Each number is 500 + 50 x the weight over its row's rms, rounded and kept within 0 to 999. Layers, rows and columns count from 0. Numbers have three digits each. The size before them is the row's rms in percent of the matrix's.

# layer 2 MLP gate, 448x160, rms 0.147, rows 0-87, columns 0-159
112:545478411556501430450517607550467443571523492570523491544570504567488583560630406540428451583485466544476498485495564464434461489513519493516466482546441554512510535463520577429446503500441502510428473535500457474541437562480439500490456491498536439506447362484443580477631608470529497499467496457493426486608534495576462550497462450462403508573481455452461458478529556507483559411461497495361442452572465466495559537473537445497485536496573533471560455465515556542497506527440481
099:512507473559504587495522484493412440520587510559623515507607499540510531484477525469505493502530490523493577494502440508513514527498522483484537475573609411473538454562433530563506605517353545483546550473400486416524514483413602531522432496523505455494496461490534462485485461514504508497460503454534429551479571554615487538458566537494485561545533488513453475610460539374451410407531519507527440530533535474372594533459566480549471496455514543474564452518545403528536494506582468
101:494517467463542470493483477427450517529497396563584494494472518433496511498383520474605519573500455479487493452474510469494396503496503480479482382397515530443559489525436523492574572438470523409438476440496513544497584516491499458493503576527491496474477471506496535494576424534486468501539416475538546466492521432554497390489470611570467454512613440444612493542489593474443550492562481505454515497532480580535477546523570439431595571442497389518500446452494492396425440589469522
100:407515488490431523529488469531474488569528526572520433492507561517544479468401585439453522432520535428518536532490478523526510491502448575414409461540475453442484513499555525576480498476436508500558530544484464478565558461497462640467532435452505558483448536518500599495470605555450496434483445515522573511512551588448391521535545490575436511485524482554523570516429494476534439401491545437509525552585489440418557568451423608443537536488497511516504546524490407425614477416567459
113:498508513555584501505586442468529478426541420474497491502448466404561528388455487479456494513535491506490382504524446511475512422533586458460481523490467465444509570459426456490523398475499562441436488549428446518416494508506453496568552452554614538528541646440452484454495439454420466479487482522474560527478459422526468438397431587506521510535588460470352428455565545467442487524468416514513538437471493535527503446477498428478494545562439484535480478502520473540477434529558588
105:495444537592499518639490512441517573515538482536479392519591540462456417440467418413524390522484426520494513577515594426380411469581547446506617532461484443448498499486529522520529497505457489512549465489567510475507468500515553429497488514475458512485532567547498545485502480509527426475512500518541534562500585524430453471521437465524546538562512444475497494570548492504527474574413480507347401429490466469503467503497535518468541514516538481601525518583376395476567536492510507
111:511504520446471465447476545578500513547527427528562469511550497594461582569448407523513525508502489383430494572492543483575573534469581532502485460513529467484469508534543525474464546524402485521427535549477573520540523583484521588529448460497448623545563596539478459474502461531467467417545538556491495509484628492536491482432462460456463515475582456519467470534508575429554404536488536482549599538471540543495518542452478582548510490443527532621460417433457436518353476571471523
092:577430346477487435515452514501465523516457559444470536576557535517521507468470467413588501566436439521464568522581477597554582384553453543477503480512497510528514470509493452428416526488491397505507521590492533549544452562479576530473466488532494561516528567499532474466454404493529551583498576517458497549568565484527525542443514486406435492588589511491540565475484483542488455455545548476506459518546543658467537438503463430516440515424527489453487614500440440493525471570485518
086:565438505522566410529371545546487450524463488524509587525491435409495486524521486618588539532591420599514502496403490510475534599532495483523493455492532474546482555478419446503476523437472441402424469490532450505517403513507479572451530532418565477476524448434479479437501544425475429578491480511443529478532494528447574497568568521583504425501524541458561508420556540496518596569418513485479518544432502565597566493497531516445539554530500567490394509522565461509481471469415533
117:559578396550490510464549443481575552514463440512465511514448426450480595432589576546466403445505539528514498515487559494529527457469438573428433560488559526494513592452473516504502444521422508553458417552529543558455508555549478602460555490507467518541496490492502542405445573429574436499477528437403486573502524444408507553546555532465519553484521452533402546490491452461520520467433485471535536570471443435535607616476531440490560608559493556476524530561443483460542534559523466
098:655533527500499469522503498544538467492477521575525541515501502572419534479556533504569523513512455655499436493517509461452545431533576504468455529327477496477520530481510494500478461472489406494522496538501473497423435478527480390379538454457516502546423425475475499509535501525603493611490555561478510490553471475494440456536513524498474551513529637427551458409563433523518503540460489491483511551505498459593443517530546522552468416558482521439436512483521462562461612465538387
106:494434527530529470516572372513474452508452507511573436507561569481543549569537515511473525486503525523497592525521566422517461494528514575416535397571554532444445567439574503485523534511468530556543490411481570463379481555448463439478432491503471412403444397494506493463492528446432549590515531601520473468509489485513566403434540527620514505587506566544526559480464492502461509475436531524528458521455521542430557558467502514429549593471484465505549511514425411485508503560512623
097:501573506553476493483468443483472563500439488502503548539505525423459512373441449529573486576650499531522410454514502467504527494472458532531544427384513497477489486500445446547514442559436478425451517511474511417502515544595432491443526432443633549581454503552529484558409521464416524522414566529558606477462519410527555455459528464506490469460571487532421552421599571483525405527474465527492499474461475562580487502517504501498501454558542439432431396445490493521468496507545517
102:512486436550504528573558499487525508540467456494570628533483536463493514530523551470472518489463461543477467465435556519498538509605411487599508562450523442594511460501492463435482544414525506528473382411488509506504483529525491422532483524487532470576533503499462511417603528484567458585475434456576500536695577497562484513566468414414510502535478594552513474490507541450504481485465502408456571509389466513499545514557601438493502503410494453447558493590537560438487478512472542
094:497444452453545492344473495475485525569533493553540440505500562550492451488572552438486511579461543516573531464474437477477506570461496494572478577542525457489460514477480555438502563553488472583428579430434444477534483491453549485478560566500545636468522432498446502548456555477577460621581527562512457469531464480532507564382505481480520510501504561445516456559514582552490516383466419508419489534493468579416512572527539562460553497442590603524551493521531522500474488427450428
094:611527504409484480434536500519390545447587431511514449547551448404498502426529545489509593578398494514486519531573466485488447508458537517585474473500548496569462514470542529496527534580505526561411475454552479482491458464627513497453418437534492508481551513548515510426478484590504626475463487451431503473607579545448393564477545476554498516505447503558397510477547522440465510447468499524522453483527491423429481489450571506539534473547463462590515524549546376463471588453473523
105:604455488516535509527464485469473529564499528401554475440500440494424524434540421552470397446505473433477479576541484458483517444481559466553562566529513520495580541512478532505502527526491642575449513525452556507592548453540432436534531474490491536499466467496460443556523501471544480510468620560476537496494443387444453544500472426418558485594554458529451471490412506451488554634493510451474508543375444483446463424484615488512453540387490509461494495478455552603481469456517493
098:593477536491505470480443445570545501573490528484596490504539401550544510443407530460529534625518541597427495624488487521452535494506561446549487468534506521441443503464560487445547498524576501546551518473510552503378416516477422459470421537534504544460481567440495575561493493415421566517501394573506449520512465440517483525474545418488454488548512464504553487477471564539543506543453498539496524491370373493562403458496552440461487552519522524441525469498484452453395535562432474
097:550567490486517438495521488511400482509493448526481386418480512532576496362512511547462492446495548443536568470461511417422534560451389607448481511604514533406561425485522535502529550484495559519507560476448532425457466478517518464481537437459470515431583463466469483487508554515472537464480500529500526519472555543498449569441462478531483605458566521492491496521560403505416493464396581443456462530541494513403642485488403519492494559538547547540591567484409454465540531549486467
101:451468513410411517513501539478556548506474575571498412540424456484495448480516608536472415595593446473578472563489508471571490489454508470571486403478471499524444529455523538481461583518507426577469521544623539463563441606478450494518528500495531534484462389591497558463434492579535539452495524448530592427495449423437496519542512456508458537470560557526485516433522482569519494622515464436495539508483599506480453593483490427468536553537450476510514482495536532479492544613475407
097:533476452451482522464485495496606527469384471533468478474487397466480560508497483544404503433434513530558513526485557483600486626473455454471459476600551542410497551424524507458493416481472519448499455541486417513472529432552448516590528577568456561477493469478464454437468497389482510447470475477544507471550596551513432496520609413556552560471386544534514530560538487528507464482527485538413553540516449496474518562525554485437536374535593457477442521467597469485549498502475421
101:542492542524459409577532449450511464526541571444524511506481630546476524425559492527557444522532596519472500519519438557450492468533524543565486531475485421496438448516458342453371395500541534502485492456558449506541454544477500628411458516536508440484527408445523422495517452511486459535504525484468525511529454475475471397540517494501393486585568528488484484531538571445529504476426499543529626509547526509557458467558484582418481397481486392528481522502417474501479535438551493
108:553498506469470514514420549422540507440504522507536396500439512534428465535477556517502551424500478538568437558432515456512458493485497425560504440492507452464443461598641435495529460437462373484499421421510499539478587510520518439525457493521473510554447463504446651458492559533410576500441493529565435487481587474516533513482586553485528470498496486555465496420512482468334442509515511521520399520559455553554434539529503494579568548526480425485566555482554490471428450511547524
087:537482470590564515360523449446485434443496554469488470452455487577542596546634435475468451441509506413544529515533514404471547486492506474427517549554471603440516470576524543492588459539437501557609457522644558471500617482467481537480491525507413526515549442508437454439451515508534587526492460538586448471498488465499476382539477439527424500518509477496515486509504501461456482529502454476467492499468506543496445480425468504518463524430446474459457453529360503404563532517544548
102:478508485463522536501613480474439554475452494518568504600542500454566533516567485532453495436438504498462473469474455507511422539480507555454558470534603482433543372483593587449469500472449562551413496518460584547426564449505530434527556565493501542580541509531519532563462380562512478534492482586476508538486480507603545560518488448479525577568529610422563447572476479494519578482427505503485502472546433444376535494502526411484531470478473443504587520462566512557526422557582513
107:539525458544545457535395439398487484547494543486499529534495570519533593478545534546577464498458467513596515519596591552420437540576492527479462463569591489530499399458455532434519554469457515516416506366517531537486378503544574485501471418541537476442491422535567512472450549570444432492607524483489489512494571572510534512559494463523482566477563517422478550506499569575532542506466473442479487505526521505412527446436499569443515413479543432468553520472486431488537431544580414
092:508481573556404534396520493565521538493431495446468395490489579414494397514472489446511467522473550597521410532466516450520479530526469503538518499559495528448519520489510536476496533428503512531500503472550498486422398595471430443554521438458501451475561550573368500505417466425473434518540518406465488513494509468437499504514637500524454455493473492492534463422551529542507450569457556397454444451458525496464483604388465477497457509456403462573556482502400434512525500520534608
096:435526491497499530506452509512510522581497514485488455460575573485559415524538481542498615569476523459491491453468528599518452449478504493514489471538438482455513537398476411515480473495449396549449442463476498496548513551431510553517387495472578475486474516466537515502485488427582457446434467492534513307462522483456609617419548461435456485427540466467498547474484515469454531547520530445444545498498473545557489645452406420508422453513522520538454579531593503509572460554475545
102:419412511592514583563582535469478432484522509528554452496479456540536555464511545518461492459438485510484482551565530488543504446531500595429509477508466500551526536482473468465539503598402491603486472568480440444578536516526539479489541538471509513461464501533440648520534399514510541473555478444606649505483516492523528467438531511502516481576566420447500527489482551463434498431420536528487499518519483451375515453496377521468509540543526394542528507547414514446629489559554542
092:548459563453442525516500533536502468535467593615535423517496512529521476548520452458459499511562434572483528628570492495544546474507493476424523498502498452417479501547566440481485476578569408552483555471595472524443463538455436463572442422621528448558387558578439503590477489546479513569521602579421511540556538505482470547480473433480517491504515555545573445394565456555507436478505467555537473433521490600584471539470483487535546505481471454481530398547496471449412473517490484
109:505519488504396519496609544500575570540437448558555540425504502549544383507502498588531434497587491542402529537504486583501494492475473537498508456549538608526621577468395529497523464462471494477552486487463579436518512504501449591464506549429468502414505536557456608555489514446506520449561476490479518522550499537467531414558507509530441411428419539482563561501449526486527452562461410412494588526509432552506487558519486451484515555506556556460498461541406536535551386567489500
102:510490589391499531523590542535547481474515530526481609588486571464554480503523441471492508472525538472501481579565424428504449446573571497456499436598549536483534560559492500397565497462583569556572455455565488483464480542483394452559452537540583507512476462524464512516610561556524568417525517511470473349551549505575440513468606507487513490519490422494527468483523405430531456530528522393517487481528512513533437487508497512506406482466518494576537442594538587505464434483516507
096:497539439479414466449526586494592518549543510551393513477448533550570459563447529576406510554548545525549469480533479511449555436509544476494499481486431514391447513513435554375468491461510475508427409530559432423516466493454458585510522482562554524461532553461502527468470500468441493437461487493602537583495546460440445512481478461549518516520537469530553602500472406541472504500477483432479508475524463484451442517538393544442511447524577410525417576500483631369490409502487496
097:467532574526495564526441530446559539505540446432434538537447516578443546554497454618388486554559552510463508493465539548443497448500480501439448510605575470571484547504518550553378536431461561595541415405508431514494538556500453526441592557491437560532534416519527546432598563496492471568498473540564434471471514496518432433462519448497459462489549517471461531527410521467490391478560543529458539486471468447483577563475504451641480533516532479449485518501478441519524538575504443
101:513587491512522457484479500506527466462603495611496536537488503528436520546506489366491530569482479475441491530494444604480518536533536486556445559543442507522505413485461504413502383631501467513423654519441456489465539508561457420508328522489473525573361498567504530546434501440452519507508468525446493516446439487474494507528488601491436576520527531503489401494571535445523429535487472475536436455476458458520483482555504479544567445537537474513495487572450561480496553585477493
098:598502551530579515458452491437428509427557607426549507576467457535492491466495457516511503524438485537543505471493498496434560459559532483406473496524502445497553482428512475474527569444448517499480496506468606515443519488490520418518412605605559533508560481509469468463436511500507554523599463594511506512480484474481467520518582540596497401563614396493509576519555416451551487633475448503515438529487501518547494443437596439449465508384522501565532453614470501503430513496503514
106:478472492444514485533428509431595484443498525446534563573479511451504608483474486489458411426491490567477493556597501496553383485478574485571525554463460419495487501517539493438527513484524521452559505469489492474341516553493484543633562580597505551503447552443522470452497516426470532508431492415502467520466596463542372576447487511429504560468552411456540552525525565493535547486509597559531494518429499580528465510497612414558558446478489563477491531539514527452548547515498478
096:536457454566508442551551567453474456470494543486545368475468468511543492465457522514583458495472507538473558492436528440502440498510514526635478438483549400494528545480505571499621562619485556556526553483435483524516476438502423470533404406474576501439493476448472546521544575528454430510509494639517469581447483494472490521559549490510465538474422508488548491451470410500521565574397431514410494490477514464454383475518532440419484561445595508524458428487490485541567459459480485
105:499532478498491471465464470433480497604452552444550441548473512498449449481398442385461472487483480507517544634464492503541510549452414541460564480502498457437496477502542622549418631568563506485502547492614510607463451597439472424461490437511503571539486418535417461492457516512515443514441567528433459421540537526550547518560526464453526555475561497487501395493376447496493515555582492461542573457547504500480496517469462489516472557533478520513560443449537400589458519490511475
097:561468520417468414424455543515552494451460495517493432530490459477515506634470559425532429474484558538545556412480640463448457512436403569497480532461463423522480517357531492505412465444478506536604545575459508491460503430533535538579471510415487516511466513486470544474426506566499423534490430500421525489568499511521468502591561499516522621512435514471446408451464518567529448513501514545500498524582517533539557541436594496547508506450556561434468482453529470541591418511510528
101:514593567512479458458526512524542506514481474465488397536491595457502523496558483425585548459489435510471616560443473495578470534422501535470461476610534382531486509444492617470552478419514513458470495457529483510563454475434541487583481421516451510520579523515534522424540411504450479547523435480542516510511494574435613405539542498430427561486481465496454546479531461481477485469474521395575528493449610473515451467422483530482511583457583490551403547508436555450485434600517482
108:502447583469443499474570527440551391537551502516526495485446591492512472493600515488546495430564529464534449454520511501587488465363483484454517486529507453541482477497385416463472430520467489397420586502544455488603503531497508483532560411552568460455461480558585515490448553575516463460553544505497561461482521492411534561481457455511478546472486497488521592509569616470424506500529636440524610451557443584539442504544518465512503554522474516427482534467411465505521550531419482
099:445485440421407491444506538459444519497446459454524469470465492563549519552528471507420526475568562466481640495555490470491452437532478588550482578524472572494555534529521575482583564459484555510585550521556509437492505462547429535587603484501497427473526483523487596450526580581530581503539501452447561479481370600508584471357462518521495440484509554451504493494438459488486463537535567462499497503414445506466447502602462491449447536542473460470625488440533479525533468505566476
104:530587470548437505501524433454493466458532472549568477591509562444441468529500468419470478474591523518458530514524465521566499446492519502446577526410568503494472494459470433486431427535560497452492498417359494573490496527452501465476510491412530505502521504491487527503488601560524430523380527566479517508604479474465613424442553479528447459450543500420479472438427446554585491510517580501596446594396536415540528459534488406526447472538516567455428444475525462422507454537444453
095:471421480543519455525528577461428445499408486422453477391490442487524427517486438524469508536488421529508525511522547535572545450433498506476531454513531479484446577509485540510498577449548534571542409552456526502466506529405518558594464527585486470568422459568567533545475468542521524613416471584469532544471450604431497495466477476537536443492411546529519457507555441478502516550487556525439470512497586543483508493531680480491483529497558466558491498467387539445607580583476522
098:479445490490469525462561451482544508383498406555519531463529482505534508478496488504498549549589578583476448483565552465489521560555473520593542474493515516463519524520558523566571411461478361521400478492515389537394410408490456536358502579466541466534468473563445460443559478455540463491504478470481495495517495494490550450443521463497518463520547487476642462424430462494594550491571413505451513507469570536536589482526460462511573414398563517533522551473512515477483537440473554
102:484535515544579522457459433554403548504518513574461455477591568478522518464474430510541544468566466512531479465536463478443498450509568542525473484412412419546496513470487427562490489463477457524411557483442536502442551530449396403519507440472562552567556497525534522453495421495437508610521627463554476505633410531521551547453523416452546553502583458438463517432497398458492557557483464561547457489501480458532563513563399467496443522565494563499518522578496518511446448407511463
102:447519511552533550498515517515527490476446488567452495493446472470586542581478456455515418481572497490584446512449516479529509448440492532483449462570574373446459536484466559571538453535460432478519524580484445516529501507469538562481548529532500595590573501470481456483500510429509533592520527525517578543431464605452491484477525516628520399481546498603565473524440576476439463482536585407518563407606535606507457479462494467551488504603531544407505386508557499496557495481540513
106:470492505452416615464534496509540493485439559562477379496552495501525428510463492548487509473523470514478621448527604452506498437472525494468492425590445539475591505438493598559552504495528522503520464483396508526492501484413445510478575517466501545448464482576438569481403580561462470473419488531552541521545583579518500505503579579544450446488457548419422505479448459573482565516460502527529579530552467555457464546495501492425489417481437562553568509457496515490630386464564480
108:495518471613430461490520537469469594461515499440559543535493545575564437502503527550571549557489518531514446525615445587562475459467430480502487534567543474566466539528534542434539454446462534626503446542448447438436519455560456499600499551475447471474487553519496500511470501505587541591491505525464549639425515538509444486457493503508476573450561534436572490494472475516565476483519529601408513496514430343404521581463568457512507503480537500512453450506620511464536521453493438
078:569488383429476445487464513497476573453547502539490460447454486556506404489505519481453419512554449453437502519447553492536505389566574510601446572586467539482455551490477602487439533536417478507575432562481518469550436531557477457526511472542447500485579449634504538419554500452589626457510442464523428524432443497419500492515498590506501552540467456591466548415472522442448451519453475466466496482473474522495498535492513572564513534530415613499463534546507426447535491554531460
090:548566519552501483603557535549445436562523485534399501404522537564431530470526501534523482518457527546439421491483487490447481469548510533440499584489427535486468448484485594487526488426502471423428564491542615496480507601459405473458595529493567595538512499588560533533472439509559525579497511556494516397441439528454601432536521446555462565617516593484495529483497485524545468541526595578542454527553515487473520520521473448510541489531454459437538553530476557556504587456545394
099:436461472522506514507446497534471417449535529557508440470520475552515508537494438493515578562556559502558504458486534540590492519480453458500444538524555465513564483500492468544530578461525474336367431514549462498519470459577513460507609470567607536541488409427553522542449463531593535444527572475477463449599479526530467576473477462532489621563533456515598493549450470505538505533554539475433454477613493461414468466472503520505530504519522562545434410571553508471566585586525447
096:459484598441521528514477448507482510508466458562549509503398548434567415529517500428526527552564469508437536499503470518494508611514403540443542462541486555411492448470572531493460473524507457449525525490495606614523453508510509466429527507458584578505494524444562477422531531612498547420466514475546527529505497597488445545530525522620535507469419656472440582541402455546539490490462452520505534542485517630513461488509563429486625512452444522535472440542453465470528492443472484
099:564441477471511416471486387501465526472545503469450531523484472639508526485498430549582396443519442490523607492526490545436544406550548504500486529500530433537557469565541542508441433492492492371479542586569563464520485421550475512506551486602457478497514431500500471498423522454532489486402425495558504541422494454450457525590525560567508604483612525474476537427507463596464538530455499427491494527444605465515463568512499494566547483516451517526522521489582480459520587571583502
092:395538499457524558413457545545495492467519455538462513465516417436376489466548516583415554491625608476550583480505483515542503461475518421454475557487504528544508459454491519475463560529558442473458460450468569583536474535573520460556400485431490526506586489547516611443418493556600459453481593448504573489555509503473507447451452482464501460474466490474472524595510436445499492489492453540483503514415472466586509555548459539469384465518532594504576595522476494527407509440453471
084:542509586498457485455490539620509535534505463427488530499517568540531491524429514492560554445414470415506543472529457554512573546463493543437539547570490461532540526461483508465451432547468429477431509485365515485370484516489432504605471507420575486531487464531517584433478495528507442553596541424497520568523576538518483544502488414549492480493452514487452431467393533553515533597517465532522484550539517444403563526497466487439468509557499562447649456448443421409476443560510528
098:456514566519474494399478475510544525615520434507366561560507520511518524468490446455443483479513537473494378516612566524420510570518503506397560472534485505499513409482498514415423460473528448485436597560429540530532481495526473502467497496416505448494459467521508574460443452460517536606565457614518523502534575474549539607518450430595419552597480436501524561457465432464579463519513493554552431525533503439482466487472500489424560433561491455446507593528535494509485535498518577
104:406473538489480486471517493550636499510497436408514372496558426498468547432387603453501616508500450585570514555440516587562522495521466508569540383593567413513484498493473553516522516433448540406520501451550582524566522495562442564454436526558507449457545478501518571426498462503609502459501481454501460500507530494493458581537516477541537558514399485534478528514538524540443490430533438471542470582533499458542504571455571453452547498456496532517460526571512430512483485516560433
095:532519505538471513545448462566554566471456587494501503446407539586425529400519569478515554481447563529556505535473462547458573487476497404553613496507473477433445534493461545437436451495476455461381454496497595577524521492476427407538476475493423527616466493416478495554519407498566520546411468506546471547436486505442423521577483506495465549434495484499451544501495514480481463500399482444482432518507463448574493539464473438479575554589380574444574473502532529520561571434503483
095:501586471573563579422479449515488433553548526553488474381512505484543488532518456502474541499453496406564583466508506510502524424492431536560525451542544495531559448490506511499505514502413608453525533531529588487449559410451441476461374559482425533478565505492487483502455472484505605444507499451523507437543509592623480569539544477516426565525523515541450571561527547414438478452471486392544459535512551408429565494481438466520562530514511504481633501507446480411589500486520555
113:494433579572519548630565479500434480462607488488561485516567544561487451562530482499495449467463508480480439449521472476542578465543542500568553476531473478478544513510495508472500459499495573598478542462505367417458461512540524545547501447547515470618486440490543509604567509466557445553506587529420476443518408528463497541502454461510394481547540615529464452413591518452460501418455487471445466471507488478433426580631437596526507496509586472493422497502519528551518485532503545
109:507526541495411576467502554460570414500483530513470435513517538555530530593526528519512468435537466424447457438526595429504459462530549608436478554432428537561549486556458459572573513586465528453528443480391528513579514466495521458500523589440484501505507469449564529494554570567558471429512403457592520602454614451425550621524477470493516502474441512562555534491460527467451399527497543566547499556529441487483517469539440501435485453563537526534515537430467513482545524515478612
105:485456505525494573598573470478463451506514537583452545498459480526510545462452569426491447528442483560530468569494531484483479523521533536427567544535473572383457485501464578547439532456458489536417597471542552464497512475515477507497458551546484473465516520488574574459569532414343460536449541530511572460549557511502467512408456500531535478594461579499498545442486403501508499536513514503447406498513463488541435537538648579460459535467583465500463470515506452481477670474396498
089:459485551495453490471493532494484523428513416529467481521487469476424476483408538470459471473510469516414445432564466496491572421561618482520457532540490548527539575365488468529472512515478532561480436517482500398430549514574398419552373534511582555422490528497577444497542542450416492525489522518485499400425350500563481518482512510540473453580584506507424490493503517395493496460522430416484529563462534541519536531497434461468449477546446498506579498408437532496501412509572470
111:555454450487516492422472505518432509484497484560461535507478427471618491414485455577445457483506418539417463435510544500422417476596449514555450509478520464480486500476418443503533442512486367451517528519458551465483451535429527521499504552450600501490434539514466493346542558470554464473525449502498562543563501434525520462445477580431452535449462468588504549465541626463524402511581536484496615472473473524548528600574448513531571511592481532534473582506500506474577450487536486
106:527446440539534504512540465450517539425484542560536482450526509540577476562404588595564460518497481538518480558426450503531465538452496532597502444397600455518560501491570456485536600544462465507492523515523497538469588506588543534452476428536503507547477491526454639477486471549390482461472469495513525571503491531425397490561412376504528515421513586482513519442555459490521502526497434490502513399477465483433363478480482471494537597450405458598499494570491438522503482517453512
094:623446569544490556433439457452588520437536567484512487559529518500497490438555465507522503507541462391467525532475459613505517490555520532550525553475523502566467482595489466520502452503480469562510504556498509555457536512478564440469487496484500548551390546473476464501435486571550489574566657567507527424488490529439524450410536566498556500500541550517471501467496529507576386521502474477513572468563468428532419365450480457564474595433438575574594456585561488462459509489492452
094:456499538455557505519440522530526486492462539498533451546474576469485405561497411495540536528452521461532558487521471502489439522563498442449533311487574445502458556502476530463406480451537520534443500464520548464468498488498449451510514491444514469472481520527513537503533560488354461436472583530564429513458462520468515529485498328437513513469492506427484434413462558416470546509548525511511512524513504586624476482531456626467530590577425469480488390537600517540437436503489549
100:512483578527510541470580400478503539548478536516427523447469548440541464457320398489487497479530576500435553469547502507626555484450434550449520521539568447446478537455523452522491558569541439417415559472478482515489441542506575609482424425526496543507498594460451505501523491554444516495645570516450506509527539499531572494419478549504452560483491653462503549524523446477463495489456436453503488507508523552452564517493416538447506465574532507517507513544448471478438437484572540
104:383490550454525531586501549469486554522527469518541519526584457545545458484505522427527424505470521575466512474495571475479453477504489469611527522524576473514572419543518491426347517606443508485460512500412533467563517469520477529432380557560494582556431629531515549572531613485456530517450462509493481427468490549530557526530480574526618464492415466546452498616527539446558611438511514457567449505476494521466478489408566514542488544499513484549538452514534520498520539552469504
109:459600541458493543514483583412449431542559539537446452397520430522482525480465522508471544466553448569469442470576420541578530467478546479513440508530508500430520537438452581400574568687484472481480473524504555470510439473600436491476516542545560482502471483451451458513488475519509438606409517525527420534468455580485457460572446481540455607521484476534478419484415532527589498452443516512448503409430501473551466515496561505520514574528545566438491427496489495445460563489550470
099:617447545555495443443517442499597447567511496396473530394523630477530584508534536430523527524404485509508455483486533514625536507464460539568529507485474499475513446484391500525561483456531488556543441549435560591510521477509513475534460461577472583563553517487557444486526501558470486486482467563466570578438538541539494557460491555576550523541412505587556447577526615569449447508526570525424412523566518481446504420466561531505474479507495482499530449478528423512486508504581578
098:491488540452585577478474453516479512584437439468529504438512428524413565538467470452493482522518476529500563487547527550502543440501509535473519415462562421539407616453505479531467501558515624531377497586435469499481481450501437500514498484491458468462471471526494481411460554606502450476462513478582482480386504498504456592391652495491557535558532537450517496454456502544546514450442510541534554517486473543386479572480479421391642543502551500447489485496521498514529543561487545
086:486536499574422554410547512467592528455490473548534464532459470441524375504487499489492525490508508460603464468448455473537441433553526528610499447581496481428531455513475504558587472435541474425506467424495446412374499514501475516431425541443458515563590586398438451463503470496484454556516486492482492490516452472529531452496502457443548474509445505439487441457483485405450399457438482390504458453576426429495598572485513469475495528475537520569511344517566475509495464469533510
112:490549400587499543514458562491419495410595547496581434507460514473582533526606497458563580422481441506470516464537524564578499458477523507440527513494479544499465503578498545533526459515418491581490491490493429477443528584462527539538491542406468647478602461525421511517497498497529486567552572429414478492586484533561469537468579527482527490484593525541415476456417488513540530452403514468470448362487507457412432468561526456499507512450477538451533476530481485455484531599481446
102:479507491544503523453598480521509532434519458500402376524513423455617500559462459410516493432420452511421490590492492534475560504621527547515456540558444531468468426474419584478541570545439505483559481478482471505500555452453491542501420557534452480463432512451486489393508428418449584514442477499555498507588522578575533487422523523550512565536457577595550506523422498473515440516516463475556468528566524586599478452433518472520473516457539515591566546518500472513529521411462448
089:493462500498471468536493489557522513459602521460527552378499511598479480532551422541508486488528501473505535448528450518633550475539529457475425441518491507483606499478498537441546485449542473488533498479487401508428549525533449541461518541411486459564554517526413484512440469426588460483584479519547562401630453491488558436461532535483603513467466516411553493589484539538503458488509597607423535599478453458556457480535583597513504464461522502508489569475555458500582580478536408
085:426481465529492443533487507467535549451497521530524519427526470499586513469518523542493419481490509528479497494475690523490491525524495562408546541459573473557462480514573529519441544460516489495514505494539582439615443524422537451453590528526482458462448393535451457505515498545379519544469383531559500482560450586481455514496495527533566488448488505493495432459526514478476422543579625591436510417417567582523452560458516498524420544509463439528578471465454399512534518491558583
109:450471554521483512561531517521552526477507464457448505542559561426553481532431452457506579518510466474547535529548425643545489512458507510563388485453527505523549564512364516477598452539556524568467525509444481439488492548573559459452392508519567482534584499498463503559422488505481466486539535402430565528560458390515442427547527458401536510554568451452625459421564556517513460484449522511486494512533448551439474492525466537457462462454538515475582452443408454524387517519492474
104:499427539423469501564510454465460418466439611450521498488476538477516521584518536505572487431526464443556490580531489516456527508476530442540497524545435529428532538595475623556459535537450554630527563468571451512490500523455460460457458508555458437400495516576516477450540516437485496487566474535498564506493510505540555665449603518543462529602551507550478438535442451583560474420467543490562578521563557591453482458440566489470539496524591436439531503479466464499520539458536545
097:444460505534474478523393461428490511556585540444512537533627484538457456463499445489391556497465499429476501532574448514495545479391530472493586578569478532447511472609580543523440530459503522491571583524541523535570398581449477564498501492575398533531421488501440552540458605569497537410467527512501486543563597511536507478392559510492447514511579429482526461501467499542493387584449516364447514485538494568520515491487511493516493560482472437575521504502469457488501524525503451
101:532531528462528525466503450475505542492516483506522523430466452379508461432451424448526578538497480469469503448379510496491522483508509584569501434449500527483478502543433409560546521494604496438414454489545405543511458585435458504399432388526518550507479501506487455437520568484481426511547511541543491484536501454405457566486512493422538647539464587519507478525519498479535519516482528494552518474384405604595496470373565530572435524573437506553496415496545499498455513543499539
072:507534501443473504555584452524474519468539489469538556405590502558470532461422510477475554404479522515647483419478571464503468613494428471558463471565541505538557501473472551466498502507490573486496406476528581514485591573496402509601582534489477472540550420504497566522514551597533428490505489405484441569439468565507432541660417495462579548566491508430507500554560606533509468498446479515482511507437438529480471573524506538471564484541532513497502484531603524535461491503463472
116:470474598494604524456509420505561496621550477567460533500462451506457518352442573549474513572466525538549453474417513425545441533576525431476499548479489554456518457478505530541390525523482496493565559369553537553464451511501525397485494452527470524500401545479582510592459521486486463491528494453496404478501513504513422587491617497487562501543493428488500439528549499543407508523507588493523525438433546566552528470549593463454441566503455566494512488539552457457501486438469579
099:461447518504500484608475467571501413470538524545598503513469484455531459451467515516468560633586535509460482417513491519515415464547517496553547579512585523509519505524575518400483528465579425464495528492568437589532510481483455509467528480495537526515523551541525420443602545551429479485481489513463457499561524433570454533568459548484411432496471545476505518525565488534412459450505503418427581461521512529512566484538571503580597536567433359482486530575482506436538461452367460
091:491584453503469485504486551513523481532525557479537457488537514466424576475530531457635498411459532481446479598536430576483474549540498410510421542496377502518540476529509507567516517533499458548481521415549566478468636540571515548552438503537468619462545503522556453578498504524534455491502571615493473402529535474486519483549462527441511476533537488491489542572489432526446436505405398435545508501533449555531531469495463610510394403401484433551574515504506544552495536434549498
090:426477507485450572566478529464544483565540505423534477405418418561465535499513518542451487474439450494504540617484530560572529564475513480490497430566476483489709506482520564425464530550506441476610457519386539450565484454476515509500588535576527563493449457522486446555458527632559441435534394461528503526492477551488485512552513547548598510454525431472519420494555484487483459509476568556499487524468560473465448529534434444444493537489571440520543584537447523501449486505503555